Part of a small language model's weights: rotary positions.
Each number is 128 + 32 x the weight over the matrix's rms, rounded and kept within 0 to 255. Layers, rows and columns count from 0. Numbers have three digits each.

# layer 5 attention output (transposed), 96x64, rms 0.178, rows 38-95, columns 0-63
033088121141162075139106059148123107056115136106129089133177092148152150148092070174133106100126109160128123123132144153082092121162186166145145110140072119109179182072074144159156167139104138
108101130119190118125132076113141108146197099073098095134127168167091121174093182128111127088126117156153197090136121138140148140167147173126055133146159158184172186073048125099176112185172183
105081105166131091086092077135139095091140168093117135138138132109125090117152086135174124160150101147156107146128121116078096137126124124154150172145139172121168099132094082148092155086141153
121103189127150098166219097182156160126088139110146100082126076172104069155103035155126114116085125142116099062136139179113081143092185172154151120132120148136130189047117109185205158135143136
107124169133115082101123161159106158107075144151142113081208148180119157131169111101235149137221172110177145110173083077094185172079096112067150101113173055105056103091184115154105115161118142
221132151120126124170185137113159131131190164188130107093154126093141122174096096077108107153116121204115165055132094117132169112138140089087156137152152126065066163163157153177130126184185118
145156110174193145161255097162204075181103139083093176147095116114134063192116111180122127188175160250167130094122088135069207098095112143082126196186185118123126171148180095145151123139187176
141113160160163113080142123112081173068140081143076077132120212144131140069117169128143128138135111144156253166141115095151116120100175120201104089166167159144193136152118056134089109129224149
124116115073156170161136161113147133136125111120103110160137129133086087107141111117131128166168134132090095167100123055128154129203132123151103108109116040089136157204158143099133142120158133
132122155139134098173179174055096155142107027098071150137121090121080121141164135150111201151161094142148170163137112061186094165126188162168100109164212062075175227139186148151159111136143095
202120148065105076160123160116121150110137148179132088167155082126076138185104127053165125150099135107121093063142140096124096180108157118129112114140209107147071165135189228174119107116165109
138104165183133101138163107153045161135152082125139096124126131201117177103052125130185211077149134140088198102107118070175164140147124160182115090161015128090151191105175049181118094073073101
098163114093186118061074137163162129176165124102136062173139192215114118139197211135156123181177202156183143152151164083133138190140103247127055181107179108166130142172142100041125160127129145
151150143087162121189153164163255097174142065174185034094165135121097145153181186089135096103124119133126107140088130100108095084047181171141115072149119156156101142206076093102174043096180104
158075134111104101143121077112141093042104114124086150092137098099141105170153068132120129165072111139144142155170100144113040093082151123120149150176197162151083140079110185143131130166174110
137110163175086157140155167162139067040133119197131055111165152068126125076150138089133100149148111166145088091142118133080140135070128078203155182181166161078122116206187064106124106135215098
174139152154090044097106105136096080105079124093076149126107066094119144114103139160194137122104114140157146085131140131084091127049108148165160134142060173152048158085155132157071112103069098
165143147127083141117154128075129165095099099170146149086137141162162162139181172108103113142131120096125196140109068081179184073135143069083114112114126126162131124134110133165127156155173165
149110179083153106130161094148138119116081100165106100084132096144079085128137079161169119102120128098125116104141137133144071107079190109190136108145123119209158169123104148166151120125100087
131156166072175103056073094121086105083115187100125111147158144129078127160198090107153099159173179138221163122149104153050077111106123111129124155143241150234110087086118171079054178116117146
130116102168118172139225107112202101135146136181119164134060138071139090069109143140111098131115068178124089154080141183128138056064119086175133195100058141130121135112081090116093119092160130
110200061098081129195139147133184125120159100126160118155179108179155114171176157161113162140146104110122071145122116138120127107147114211091173128128151114116125110137082168136210095203092094
155093128098155177091159155139129178139126161127122152091077132132078130124115064123123126105112151085087134101101136158186199123181143031100103109069090140078133132123123156147106165108136158
155154093206110153093166095081106121126158120115088149144117218084153145108110165080073108174132114122147164105129078142154141098047093062100159159146151148109193072135139090113086110159186150
158090159073199162163177137162163118143058086147148125123196060084079162090206143185185069116198149158133102135119149153140184107099127143171145086129040132230112134233149070106007131009114062
098040149122079148140172137130120179046035064115144099017146141184181169108198051154167104147155067107142147191160115105109168102142169068151159050127155110147147124138096128159193170167161154
147190112113164089154144134077119130142128091160155140153109137160148118090148136094146111144061130091126165141133132154155159135234095141095109068120160106121115201097097100111149157149144121
126115136075144095112123086191062139082138152075197093097096126165164154152144128104125148111152088112137126116111082167156134107153085107139141077137101135137118172102102110164102115096143089
119159132106149093159101115131056127116134129103139116117170136111132131156141171134059143084102103128116103158118134110161115119129119082177172154050130105140163130116150189106143100128128154
164073147151137168094126121132138191100172171178177095152113164149118138163123122119171097097094084128107106125149145098097118121132073135132135143096093104110095151086111127151124134110157139
127071149121134107100134110098116164112122145172199153134109097110138169128133144146101107106108156132129121161111090107104148136095124160168084155171119131109092121138134100094143071152100158
099130097144099083125100170127100142169162129136142166185156163172114164173088136137080137133117118103132152103138184126125092158053146125157103099088132078072109139126176129172053123134180187
155069109134112070138115150139118162107125165083131159119147146126104105078073138079155165076099136094085116111115116170144157098113121096079106116100070134102115088112119170118086057120160098
130128100149135154117106143172093136132144166090117041136164109112127148172071183100149161140103149123125168150104140123149167147178156129143145155141076089174128125136165151166179192164163177
140176193102166140116169165117119086123129171152119141124144201142169109170123145145105104071124160120095179110085164119128144104069145147068121080134170157121092074109172165176140147079146119
106057143101072116077128034106168136105148121170082182129079089112129175195107092122184095152131121100143110183157116117167114173094107101129106159120092094102138113117075174108130174126167098
106098166098184173115126120163149140093158177159117164100143166159110148130072113112089074097143133132149136151108127107115133081148124105109107074100088173121163100167121149187156101166144107
062130181127160130111125156122163158124091098115065092121128121201085130143148143103159103085108112107105124136172116168099100123071128145147144142132135155202184062094108108164141058117148110
129044170093192132144122130118138132169116128117140077145150101099143112187101117133091198126138145097116121130161163070152147157126108140109134127160104125112085107140119095129079117062114183
139170115135112210146126135134122153116107141138108130138121075141103133117159096134089105106083167106115127057118134167232139090131095171136150093050071184087130099147112134113066146121066079
152141077138103132158092171119089098081097102132083122148151168080124115121092098182147090125054122072134160142197158116154126153136092077131124113160123136082149139136124132151211146111104147
170171153099154130144113138163055136126101168137131147127120128103141117142091114061100168162153154205175140134170132056145083159166106153102094146169150126132204193144131118119144096125150086
082053091207131090113143150179128153143095082158160140059125160148112157091135129163150117119109123151111068117192131180135130161197187070128154122120136105153163072137135094155125125107122151
177137123155157153134130172161168132141081121100134175118170118107113104102154170118089079108169165154155174177144122086085101114163111086092091089151098142114081135118098166127118136110132144
091072159133073104173149145137128183119106136130094113079127085162163157119080115103103123123116104151104155133135115091146156174142164161156086104103142171069136120105193135112192133143103138
124125156092110113134192122130097130135148171171157129109178109144109121109123100123141159152112074099165111174089126151063152164135141102144104107124083062092091161140114088118152105146160109
101157132159090139100114142090122126093151140149085131123159044145129108137117145145124125154180119115098137096106145153102144163127151156150104111100108041196113155177091118133171078119127085
122126121165079148084135151141097080156213114134097114186131102138086122104121111182140131049122120091077096148135170075140121079140124126163110122151122136079107118169119148137052071174134117
128063134122077159097103137159131164130118101102145182137136090154168141144205091124131171144080083181142155148097153162136159092127138088075112153135149120147106129175110106100138162168117153
098121123100067141106153118078159133130123146127106100121141120136128136125153202131112184153098131107141176121141142126106078129089156117132147121153113110129186095109142183122125173180112137
065131175170110104184108093110114184098145159100106135116084091116149155089151121100139176137117143149141120179131170152139130153101112109159171175104143143040059130138120071107148169120177178
141100117151168086138169125147174103126146151089139060115141143178089084133156132151138084120101098174107148119132153111124101077105118137134077122140116105142110136136156122123153160121160114
138138132102133078134118142127097160133114113075168126119092095127175132111097138093158155150084131136115135178145120091168156144075162083102098108146096149142057148105128129085098116136129130
137154179135103082090130156117166124113160171114133158143112100142049118152109097098134149097116132141130125120182073122177114136114130077106096124150163098145084109084097141123140127147145138
146144117074101134062138135128148137151120124192170113117110116144147147094114132131126124119116131135122071096116102148111145127150125073089095145095141123130142101125138102131129165097202124
095131130116113163165130132136101139182175081124104107117122144145145175179147153110119159097129142090067187163183136211148097136127160118066114137094136104102133124127082081130123140112172135
159091136146136141112123130119128135131167110104149113146080105091130158157143116107113158120077123142138083150085147130142148116100123137115153098163096107128208141127097133122097152088151115
151102130084131121111149053134106132124095124133169123150156149131156066148086060115184124131164199144162108110103124175126124130141163126119097108140155130107172136114099085116124133147076109
# layer 5 attention value, 96x64, rms 0.175, rows 39-95, columns 0-63
162084162173138110114090102097139067156076128076170078166146171138084115158159093066100101138117193173086181202133107167088144134152110126132124207147134124103111147111182128168136123108109093
104113150141121162093147079126154140103146107139133102127124159099161093106129094128140127154184117090132137133183097138119095085117114103129105188153110132145110125155101189132134151132096122
158141144117150078120132104105143170093069168142090077099157129158121128163118162100171055100175129151123108150143176194108086104147092133095062183113127139093116121204184113127144162142081124
091114117099154094119093183193132174120152129158137143139118138134106128122138109124137105236113106107111193085063155103210114107107136144175119153188130125139117053061106102112158115159121119
196123175123125103164151110149162134143139152168063161150108126142135156095140115051140126120125107139103111116102212124154120152147118182124157110153140124127071108112099150123157124102124151
163079205174147075111128123089121079179130158169104084143150101140169152086166119054175134195174121146106073177135212197107167075101058127160079114114152174110142121114128175161185179157147076
135098188163124144183093112159191106146103144116179106185140181126166181081094075167137105162158110073150202180094079181173116182153119122105145154103159142138129145128170154152102069089123159
145128100149123164148130155153118101179145162161110127112106082132145116143126128152136123139133099160121118114133145102121088144163109105140089101153181077155113128130105101109089122135187143
164145113135091122145135137165151066095080177117077095155175127110100175135125072170147084156139092151083135207131212165149090122146094131105132160112133057118151101114151053073095073173163153
138123096090129147124177110142125179146101137110078139190127136122152122132136139155110094108139147172097149104102182074165083197181114110128125103179077125113115052074165131076130073157167087
158096122137076095193129134185109120068134137071136083106144144127075128114070115153154128197111111105087142153118134149165196063132172169083045145061166109121136123156124096115085118115150187
121096078107165107133110163119110097189083160145184071130136099130143086105183076155107098197131146096074203147165087114103130198140120077133112165103099121127128107079117134231123131155128054
140131130169178184165136100187059112097124177152093105137048169179121150138215099103125127058165135144108088182083120107083131189141148087099125119105122165168076120098101126191078097172100136
109146149118102107087171119093194162119090087122129145181103202180153163163122143116165121089173101109104133103131158137142102159160097085133171197159073135104114138144146172105172140108144159
148078096161174125137169115218118156117087141133106120178122123144190154088165121113145137081189101045172131140051096123193125146133094130123147114158160148179055120148116182135170159117138137
131159130131085082125156155115150235036159069122115116208153164092153148107112129166138128137126128119113130130099140135133149106114054089061061169105102147140123082138123156105124137125104121
139133161130105152143116127168151103158109180181174160132055128131157162152092145100119138186085113142158152146091162160145133132156142131142201091158113073147153147082158163093094082138095161
137168137163141107102151098110156151083101136099106078093105154135174171179125175140136086095170087164091146140095093109164080135143102083098080114138113139088111133147159107116091086135102157
078125158094146120094152152062192176169152148139184143149079137098175150174160103156136149156164119096077162117141064136179095140132076066171121122190083146106140101094172170188181091131144038
138115173185114091139099096064105106137135114132106108103081122124170140100137151112132133057129162120160052158151140142152137160088096123118085070087170130141102141171117198094107183142099136
127169061109137159118156098137088136131102120151100147116116137118126108170205162051114131107159184150061112124142159140045150152125179107146158127137123116072115092130097094126134133168108174
120101159118106138124126155139162101179175171126131160080150079145119147122056172110179109120060124164196084108162136136124115108154147131109107096141182106110151175153141116094103128094074117
154135183146126126151108121167167080176118122153139156182105128152169142074139100102091173087127113063130139133122117160169163113080146184126161136122160167155166157106130202137154105114159133
111123108206175144147144150113090138107132137169120036078074107104166169123154125228113179148136129112109032126042119144164094139164111096043050045153154130120149110118127123202047111155101087
104132142163186140131104145153164119089097184194163158073138132154128116187122156137181107158161100100156154119066145165167079104197157084130163151153152077119118141155162145065134122094076216
097090104107124128098090104118090064128166148151137148121138153081134166079153179103159154127195104179116131113109096105120080065081141105166135088167086176112112118121029083100102083116111070
101142131170116132113092143128183135084192134155181107149153114073182156143134208085093124071150114159140184198111155048138128082152097137149182123112161136104087083107098119166140149160159086
112134083143126138155119157085218140151149144123159072116086134128125118114124119130100124141131132201072109130064161094124144095162097101108111147108145166108114130100161148087080141108172168
120150117167147117129189123142114116141161113069137108175095062153134181102089182154138183131179084142150109132106113148132161119079119159082162161146133089122122169129169173151107156101169075
093112122128149098113154106109096128201145091129126146136101090133171160087145119139196119119141171165135122184147133116140181202139159118099169179096125088104097173121178126115127130085073150
204178108168105138138107107130107116154126089077092172065106113126124125174108117183127095129156143078122132109133210162139106122109131071143121142080192149137130085123143116183108200111157120
115142119179119096121154132153176083112119133115189131121132113096069029129159126156157115124120102158145123131175124132122137111170121128126168133181169115169173152124149075133161170134159067
185160126125139135085139139133210144140125156120147111099172110123072194136100112078119143140105143089175098197109146099121072094141136150089108136132138125122086127127127138087110115137115087
171095156098107125152154152134164125134143147102124170145134177166124096084134158207103128115121141119137096131129158136071127105090090066121145140166078111106161121170183071118148167125174124
114147200149131086155152174158068184130128125118045104106103114110084108138143114122126176124171113143154129133106056138131185213061114174147120131156118084157117174156178102161093162079163123
137163143122092162132153163124138085118181157132103202135126079123108113135102145146126107128142184178096098185099143163137135121144055153150150168117062094166122090105176089185151116148104135
079118130124125153191162150099164137110067168175157130121110136147082124116097135106123104144093157102071060086158189084140170145108144114132113171137130068143180170199141155189152172165167139
178157144137148103129117121106150137117098057093117141152151147153073136158122115145118170148113121136114123151144146127114200160106143128093148150126173124063051168181066140124133087106120154
078099121148119134171094082089174103149115128159102151129104151171110152167113107101145152122142093130148132128105084138165086054161122139167055109147104081122131118138127115140154097142136159
158139113103147123151103121120172094157131119149104136124178147074042156123167149147139128136148162179130171090158106197115106089080159182071124125166126130120120143230120152102075105139108170
075087149101178155096109152204160117101133165110129156148097115100142138168121123131154163075141140138110128168118107155142113120152132100115095141049142157146120145115081187179113099148071176
200172153141138155155159082165146145191114104147130124195108137124107046164098108155122093091139144115107118108118153069132138144104103123099114170176198100161154144093113118142119103182088168
159151118088124164112125085164133147174122103118166142135118116132111039125155084108141105088107113135090096170161163141127120118103177137190116075117076130141160097149151109149097119066062127
148166108114157161123137175149118123201112154100059190116098143107146150145180148133144128108103124120097093136088101144075161150130158083071073177101087083136151104124127092102162107114118164
131151137107108101037076113133069164139176152120041139131137134101167100128093202136151179135151144163130170177132122130130127128131076134137141141111107168176130154068077135100127135104131071
107131168174129128128123128129094158121159164130108154128103086201071112155123081101125152138079181066131182106148133160130100166094100093130122119119092156198158140146103117076162160110156140
199117098140157132153154053170105159125155165117126178081076095192162108175114103178138083161122121204119159133197099172141141110079149157121170103113159100140112095109105145158139140119141108
145131128150132076108112133140075107115146140145137081085166161204180120166171130155145168085087148110150085130130123062153123079086127184144081120125144082150148163118111186121153079102140125
064156160128110123096176105154119073097091132109124142092125164120157069096128141096121144190088160074077124104088164161119068117162146150064100130138154085099113132134124138120100117120102112
111157109078147086132121122068154141096113100133116070141116137151144131181150193116122124162120137146154083097100081076161148161141170118156117091127103133136116158100107108152090108062214142
158147094137103121125138139141114115144123128116123175148101077120136133145093134193138151094103110148124099145145121127134077075134181123033186054176106147130132088077115142159124142103170087
118133107113138098104078151150141183080128113132212097156139156075149139123178117126156115165121137183153107148167163107127136154161222104200095142149162116117111156144126124064107112125113112
150129101169139110144131148140126165085062103111135116162159104153113092132107151117170127102113135159146169131149134141223179100130133090135138099163068130206124137204106119210104156120176130
107117181149152101111173153144115136126135109120151161164132117179131138151097169158151142068180074159178125128097180106106140134127122135114107157092090160123134181086071144165113169148114145
162087141095146121152103128171096103171068131171109135176152116107088084209134158108116096103111119086165144121109161075088115063075131134139077116120185067172084105140087117147117118103146129
109137129143085119108083127145157169103158134084165061126114158139136128155150118110178137185140096098127104099106135109146088148120099142099170125087171128102111150190121150197158110117122126
156101143120091107116094140112093093091101131158109150111120155064142162156124154111116182119144126154174207161128130122160105190115073103117160095066165100114124099139096093101127092155069084
# layer 5 attention query, 96x64, rms 0.165, rows 64-95, columns 0-63
076114110081109098116087117145095155116096125106124133127137122150139158104157150125152132105130144097107142168148150132113131137133138110152098113098113110090150088122167157089083157093153112
117149090183183195136135153160145180096072118143135157134064129173169133119111091128094108143124151151108110130101101161123158112094144107085143125151086133103225142152112117134158118115123101
153137143142097142147137134128148129127157141171169116111138108145136117151103119109138104127100118094128132110140137128132106128155143143105116109106110143155077133154107137156170116173130150
163108128073114068163104116107145088126170107110159093168212124108106120130144174125155105124086108066136144121161150061109130141180149140172098085156181133123025109105174145101164148139122179
096174083170183126149165105152175113170119107111127173124076095155127152114111093179095148096151151179091065106082128153105140096091097187123179136138059124129224157123099105124095079107092102
107146097118155166156166137113111166134105175132123139125106066173121077134108081156149148108168164085116097116076142193175164147149134122104137162115144117126124127147117129135134121104102106
121174073203168125113151102146133133156133136096092201131084095136149117100103126133129171121144102197092091144048124139148119106094116135138135176099069140109185135148114072117101128091130118
145055140120054139094086152133121095086118150204211067108194139073148145144139114083144091138088069063150126141146128111103140151127122086141128113149139097139043105153152112125162177146147153
117186103109165080176140141143117139199124124045084163159098074159100118101122196115081151088113145121082146119101146165161099093147150167154097117077109133107154166104100155109102082114086116
136125114183143167093153137138185125159167092168161133080058142117191133105104133098098102145061077129075115103110120100130148125100104140158122163093113202113236134182122010078106114109142138
145124119153117088115094100147144133167194126065141166133128129125162140104155185083119119163080091146113165116130145146111088113119117105142110116081119131135138158116140085121123148154145143
084142116147154120138103138107144169168108132116101137114117107159102163104154132170108157131104200143135136152104154160144134113128168136182152112104083115130129151111093088095131068110121120
121092145165143137152126089164145116085143073135152097140163150119123132147177098114089096207058150131150142142150113117129073100119134087139158094126183057165099176156140106127157205216147116
161195078139124049151158212099144129174084172091088134118084092094112109083102170125129153108124160173037122126120168106148193112158149179129128110090103132125108132129068161120113066110077147
109134106092108067126081137143058178168131198094155138148106161130130183147174182096105135120085163118128127068121118140165176097100122125118118117064152154104058129095230128114149135193126138
119129107128143170122074185124141201164148143142111146136112135160135143088136104127133122109095096097120078085126140115141113111157125128148093140084105185111159123114166164074142083160110116
094124140103240109137185156128147138123016078132128163124135131180073130075095142147162136115129166095128119210112110155110133141100158143185093141166100145134137105141097137124100072114112111
104061101161111097049068000174031113135096131127110164132139125035076158101135004143172139127144101208197090032131149186138093101087121113161142127195097142078131112143156136123095153087143116
109105145056165093217156119137157080056163113154160105121153158127174133208131206095230051114179045099161105225134078131090122161040131189166102048147093121139124204086108132114197115124172088
155088140171107150095109192084149125072103135082080155112101046069166142131158153131121115125065172173137115148120157094230194128137166143096151202143056168147143163067195198087123170096149142
169069122126181184121186100119137128085185070124174099153082208108143118076120173155049143077084089102115124246108064134169158129150133071073150167151129118188224132133141158133121163144130070
151172108126146185109067094152126105198102164060186096208140144122105081138181088157180232108132107038092107105159094146092099074068107105162205146160198120114118143169150123098060182153097147
105150066219071186179106134188062156229122093152087135168143038045122079129131149210165140096198151145120076176100177146092142167145116228104081179204093110120095119187141169123105128089117104
117210122164092092089142162075136127089109164117159166184151078142200155064191096214041120142142094139079059135187164027117108083144043086095163139069183059109091151161170156063192124132134118
079079150181086122086193116123145166054092152088082090106114074108136150105094096091090216065080098115072072089032087093216182118062176053156159042196158130000092150164181154130158053154089157
049177184110190098064078107139130141092155165099109193113143099148070212165111131116064142061087130150116152141171080154107123156128159152111089177207105121051046129062138193153129144177034124
111054134183103041141200060189138191185139190113186087091123163133185135113133155065107121150104100204145172078174094198085205119104097181093160127126097157084051110086154094154123081147192143
170017129137164222140163110196159151099098094108119118119087088165086042087088026072116127127101179098150067083165143167121118040166074054098108096154095114042093110186113090161057117011049075
070140074131121108101061195083094131149178151106148156220086102127173124117000162113108118210196126094079130081155114205164178128103167043118149130091123110124130096118116136125107079081086201
246163168080030193056138152189093143140191181164198125208123178184082087153090101097140105086080156057077128070159110035187094146098111177070044114095143184034184119166187160113086123151146064
076139127169116207188107171119059113101148106071063229134134129152187144140069119068040182140054052158088176227216194110229091198176120118124164137088159070022165217137151119126208168164164177
174106100069202209049194143103162098199018227202106175178159148093089047057146036000094052091211136120128104114109134117191150120053116082081096150137232111098161072183139080119112166135155111
# layer 5 attention key, 96x64, rms 0.17, rows 64-95, columns 0-63
121103137092101110102161141096129121148122084146079111124141099115184113127117122145130151146146106147157133122124140156141171120142159133137105088137128132119113137131116140111137148126117095
121113103150090097161124110130149113151153118131168115112148143141083102131144102145157117097131102136092111111128123113133104128114121155147189138130131138173076128122058126158080115118099150
143140141125153133103133140130104129092105147108102142122137144148140133145149142104135133110143167107113146128133121119120103129136141102127129132128148138118161098137161144128133124102120164
142146139118139168096155151122083125145144123083041153137100101134170137145098128163138182110142130168129169127074153167129192114138145129126089098112115112098165134144173134102160119128130094
140082112158121148138111097139120154067093103163193111113154154141099118103205124092172069142111086152120087086168097123135076139139132150175165109191172166160116097176086135159102132155150118
142124098140166094136143134130161136071159113109131099173125158126143173121141160155109127117136190151134155159133128103119116108114161108156152144086119105093134111117095109128101134091115168
146107156114093102147141102151146174087104151147103107077140083141089099155163147138147065143111124095135100139145109146089077125100099141151139116165139131128122110107104141130124177114098123
130206095119183098129143130111061121117160144082074157157130097104135144143083188172129187129153172202101185132111135162143149145137156175143068129120110098117142185124136171102145104119111141
104100117123099108150117075131190137157104151120151135087130144100138142117176062112123091121105103109140096147130118129090059116079115119145199140128095097149118095090116073128091138108131139
145132117173162094122101103200178080084078148114096119161190087110095100167165164138163114145155158171186085081144100144095106141142139219175142137196196085203139148172128173130118111157133158
119086138138101108118114066177089175094090097176160160103095098093115118126129107093123109131165090123143090141108093115104103164034101213182153127142137151103161172163134121149085115128139076
128147132141162092169123130123119155104145107172147119167093130114129083126148138105079173148078158104124102164115145113119070119132078135135171147123132134080115091099121100075064116125143142
104140067132084168066125085115132146138086150108143107049185165135109138110137097133165081153138103089116128124141144179158116142129108144152134136134084165106163101067190192131155103145115175
107089120141123160146110098159150117094052089143171104114169136118145137144207118130101128158111074119186081154153112110057130075109094100168196138094145125167129110072123093084119157103142117
147154083139158080147076106044070191143047111130131190115144133091119077106092128134189156147183103158113106174094106114058066143089103224127105113123114100121208144129169145145096080121153169
135151101125098113136126079106056228163110119148082152122185110169133114099084071129155167174099146139128145118126070163108125119148100163072151130059102202141111122107123188139039116166115127
130138144098115203199151186055176120216183065096177036112134211207182089192102166156107137128102049070059159148145138109178144118147151128102107091086088111170107134073110106151190153141191177
130111159149150099111158085122105067119154142028057170133102048094084124138049127204127161144136093155111188122076080099092176113122162079155106202184120139133086169095107090138186143099147120
129116148109121092200148047162080162085110072077144073107165151168098021166182118126206144169147025128113155178157125087083055082040138119204120128172186072145133144109153155158130080149161100
223069120139119143146200142107132156120068087164141207087075089108151084131117163143168157171126098120175136177119139049132142126032095158111117156154082172085125189086135141110157089108096124
243148157170168170180157125119078135145184092132161103091086141069068124064093178112153094098071148095099176110106118147142134106174143063203097147090126169238133133149040112078093121145196124
059125060144150127126048146097112138099100086067124199231043136097109060086106143105107116113133109009089091213153118199128126135124068132162090136138158147142163090100141085092100116109091135
114126117159024145244172170225170125160170141148193140147174154133138119093125195162159147120129152151075058180094206102083102156158072183173085166142039063065067094194108097049129075123131093
129071153146113140082095149109107076043106139139054151196097126118116104107121095118187131150104085141145060138200198126107000154138140137218125123135191121148148114200152170194071190116149099
138058185095090096151134116122189146101070123191161105093139105077119182065150044086119152108113076076071035103099127143145185092082168028166202082130131142153076116165192114119112111073127123
107127086085130086167085097118156178100079231123172151112121100146121122127097073136089081115066132059082070103166120146076129061169138055127179100092105139155064049085016170155182139180000171
114067154209085070143155134189123130093147154096173103091140135123118172151098170021173206096136118216142166034107073236080116155081157192204088097217123146132075163081145115193158111139140173
125042150155172145107136121132116150074143169145129052100086227182156072012033037081130102095120170108128149078123124152154121099140161137186107183091129239028133061167179015137096145105167089
081136184163125109036105120148058137102181134149123144140181201138147216169108068134198177094197143101105102137164091076141171104123059055071194122121119072131115116125137039174071117153148199
177117151089102085087029110104072104151165121178138093163100125124064127221011175081062199083057128076115114089123121063218078158079109193138141110113097132077094095070224176099080077118081100
130105081145081167186114184114097188092128069155103185112144121130162112108071067038112146095089105100096142159172107089234143169226158083109147020092112111036175204128103120148215192172152185
187191106114180123171136137162147120196201158187099139219107179091139107158107150025114093180168161123110068089155080102143173096063104047082157174143255117058082104208157106090118089162165096
# layer 5 MLP up, 256x64, rms 0.18, rows 0-17, columns 0-63
115067113139128162136207180125168109107189131156093129114181186154130115108094147079145161140123103057148104104076136119033107076142102130121099102137112146105192154092152101144144176145100067
202126141084101187152158082184075167136085171042151151099117114077124126185143171144107191132152107108102159125143110197072072075122142109147200113055122134165165096197169080100168140164098110
157093169099121166186126152129138075108125180114105140190113137092098149138106137099171137101105135119131140165156149086112183136164091131170179096131149077135124209101083181113137103113181207
145143142132105108073082135106088139074119186104111118125120177124150134132148096103131110154104158099142152143167118123096095122148120056064120125106182156128106104086095160119123149167124157
153104134159146115156079225154079075132179140143132155142154166133101162166116115165114109129154088115120126166182166061148087111090123121085115151128084179156105120133147115106107164105121132
134112154129110179183081115083180146081094125146109167183097108092146154118128103140167034161101134189154175136144135050155105153145083174112107173137082164126151088116121116091158158120098124
116092118127189153110144157152136173127156150113155092185073119135153084144123057126190095164112146133140131108158187104141151121153112104146119143085137137143081180087148126120133174082113146
134052150112107180107115105147156086142140164151099125137152111152179160149099147097203141123138089122098155136123110077097156120160172159156113119141064114132150133094125137133137075168114126
105123153116205130093144142163145132152134148096106147129147123117110119103152126108141088119119158159136129143095158103165120101147146138160111124088069105148137186117125138096079172143077100
118098143088094159111175132094089105176107179088107115094153121161133095143060159095135159144189091136109117118141140090110102094134151109173075129106132102156123112099138099097132096121106093
183122131144114138116134164130146176065075133126131135168126130146131066098127131102069165124141170122135141095068175056065106095210103183076105141143134166113154101137104161151105152040145121
089141088121064126080142143157199121108105097137122145118157106173115117085165139142157102138089104139188149117123125159146107128118131125123083114111113132120119057134163141152137117161118149
096166146166187146203169064085100181129028120153137130099133153185162081123095155038122115137155119161139097116151129176172131173116168210131161087122137161134162101139177152122095221096127152
116135106163131140139135099115093102172151115115108179119102140085081131155111166102158113128127091195131174100097118076109071076092106162140164086147079175120150177094167113156090111078159134
191168148140126149165084153162140103121082162115131176054091165165125106132073128048140084148095123151181174198149110137097110101121114168107157125093084153165168165113169132152186094071111175
145112124122113179151152133134154194124123136128120106113062156091042182188150145130161142166075210132153148128175136143171130149145095148141161160156106147091101114141104102172152196145084144
163083165148183151183180148151162122114139207156103120079117084150156157132170145117147112116129103149119102141115130094142141162176150132140100081124128121096084155150134154116125135119182113
096116177141119112108175142080146128145100145130081111107111137101109059134145143081181183185116090136137119104095157073074058153191114169182102136091122099202062106098112060113131191119134113
# layer 5 MLP down (transposed), 256x64, rms 0.0948, rows 0-16, columns 0-63
113108094129116177172091076076122182075168143194113175134145136176068160105158130187044152137166095081098076155125095197084126123062185151111164184151170132177074169115176027111113106081151090
118187122089172049144178105091146159077133160106185097100129085109159150115155149066148111151097098188108145099118175092112172169150102117161109140086113138120128160074146116079164141077134153
111115107080154115110168085175132114186165159122126062125161096090091166130089120104144127099120129168173133113098132181118118147164158079129166112131138180146179119193091162134187133104108161
110118102169118161163167166134164130144064078153152149105105110186155084103174171149156158108123122102141113135111149143152106113058129181141112127115120119125141144073190049108136139141113110
155077131095113108120206181088139099165178068195147126114120111116130126103073084142137094128078156108049163090093150162095156139189133066073102125109103060150160097102140080086152075146164102
079105163137105160170106139039106062121152149120126113129140148102159160154155064180144126164144157188106110149164089129143179148114198106138073149109084111147121159174167171080147169135077141
057059070134135055129122060119142082188105112135171113166050139093087145125114143159190132122098121078160119177195130136139113134104155115112104154120129152073124130142078048127148119158173074
196106129159123147104100117179089182142143092124138174164114145099104115187085113153116149106124116096112133174129108106118123139118105129120107177142077092123165141171134115150131132061082089
120131117146060208119107105131116161118129147159110148119109171136113138136128114129139112126091103097183080137065119132122111152090123113148130122151134156129121144100130081169212114122126120
177101123144118154093148118145108149146135134155115101062125140102089140095145165111106139127138138144178128113169120144157131111167125091185125132182193147153087105108102155128120100109099169
148096099142163097125160142176106198122131122110138225125184097038117155118190094137092143144081117145104113102117095103056167111167124152099110084150142149130108170120110145109172070112092088
119105136102175142142117115126099102124165181130104107145154109071124166176123123141093126152160127116093099109145116124112144133177146096132162125122132097125158177184115164136125123119116127
170167133111140148150130100139080087115148121136115152098140184137094163133148108106139036120161064100171131148107112148131144132213131136145117127175182129182156091145054192190097149069075064
104123137163108118111097133131148107117060092140162108140085183172153134152101113123115207147143137081113122158141146126146171128110122160083120154091138120099054136127141084109135135113181072
127196135093125099125111087115080106174173183105118106169129083120081203110150123171077124109109158117073143129104117123104185101148165126175114126112156047109144105133160152122161133138138118
207171140121113125055075191152143098108148108119145115136204113055184123102109126203147068111132105090163149142126120150082120125172120128137105112159082156175120170090090108118128081118128149
103169114095146083125094058092094110173126127126120142138150139139128103134087152111110134142105077122175162155086157106116153137117142078106144117118118094148117085150147140159150099128084170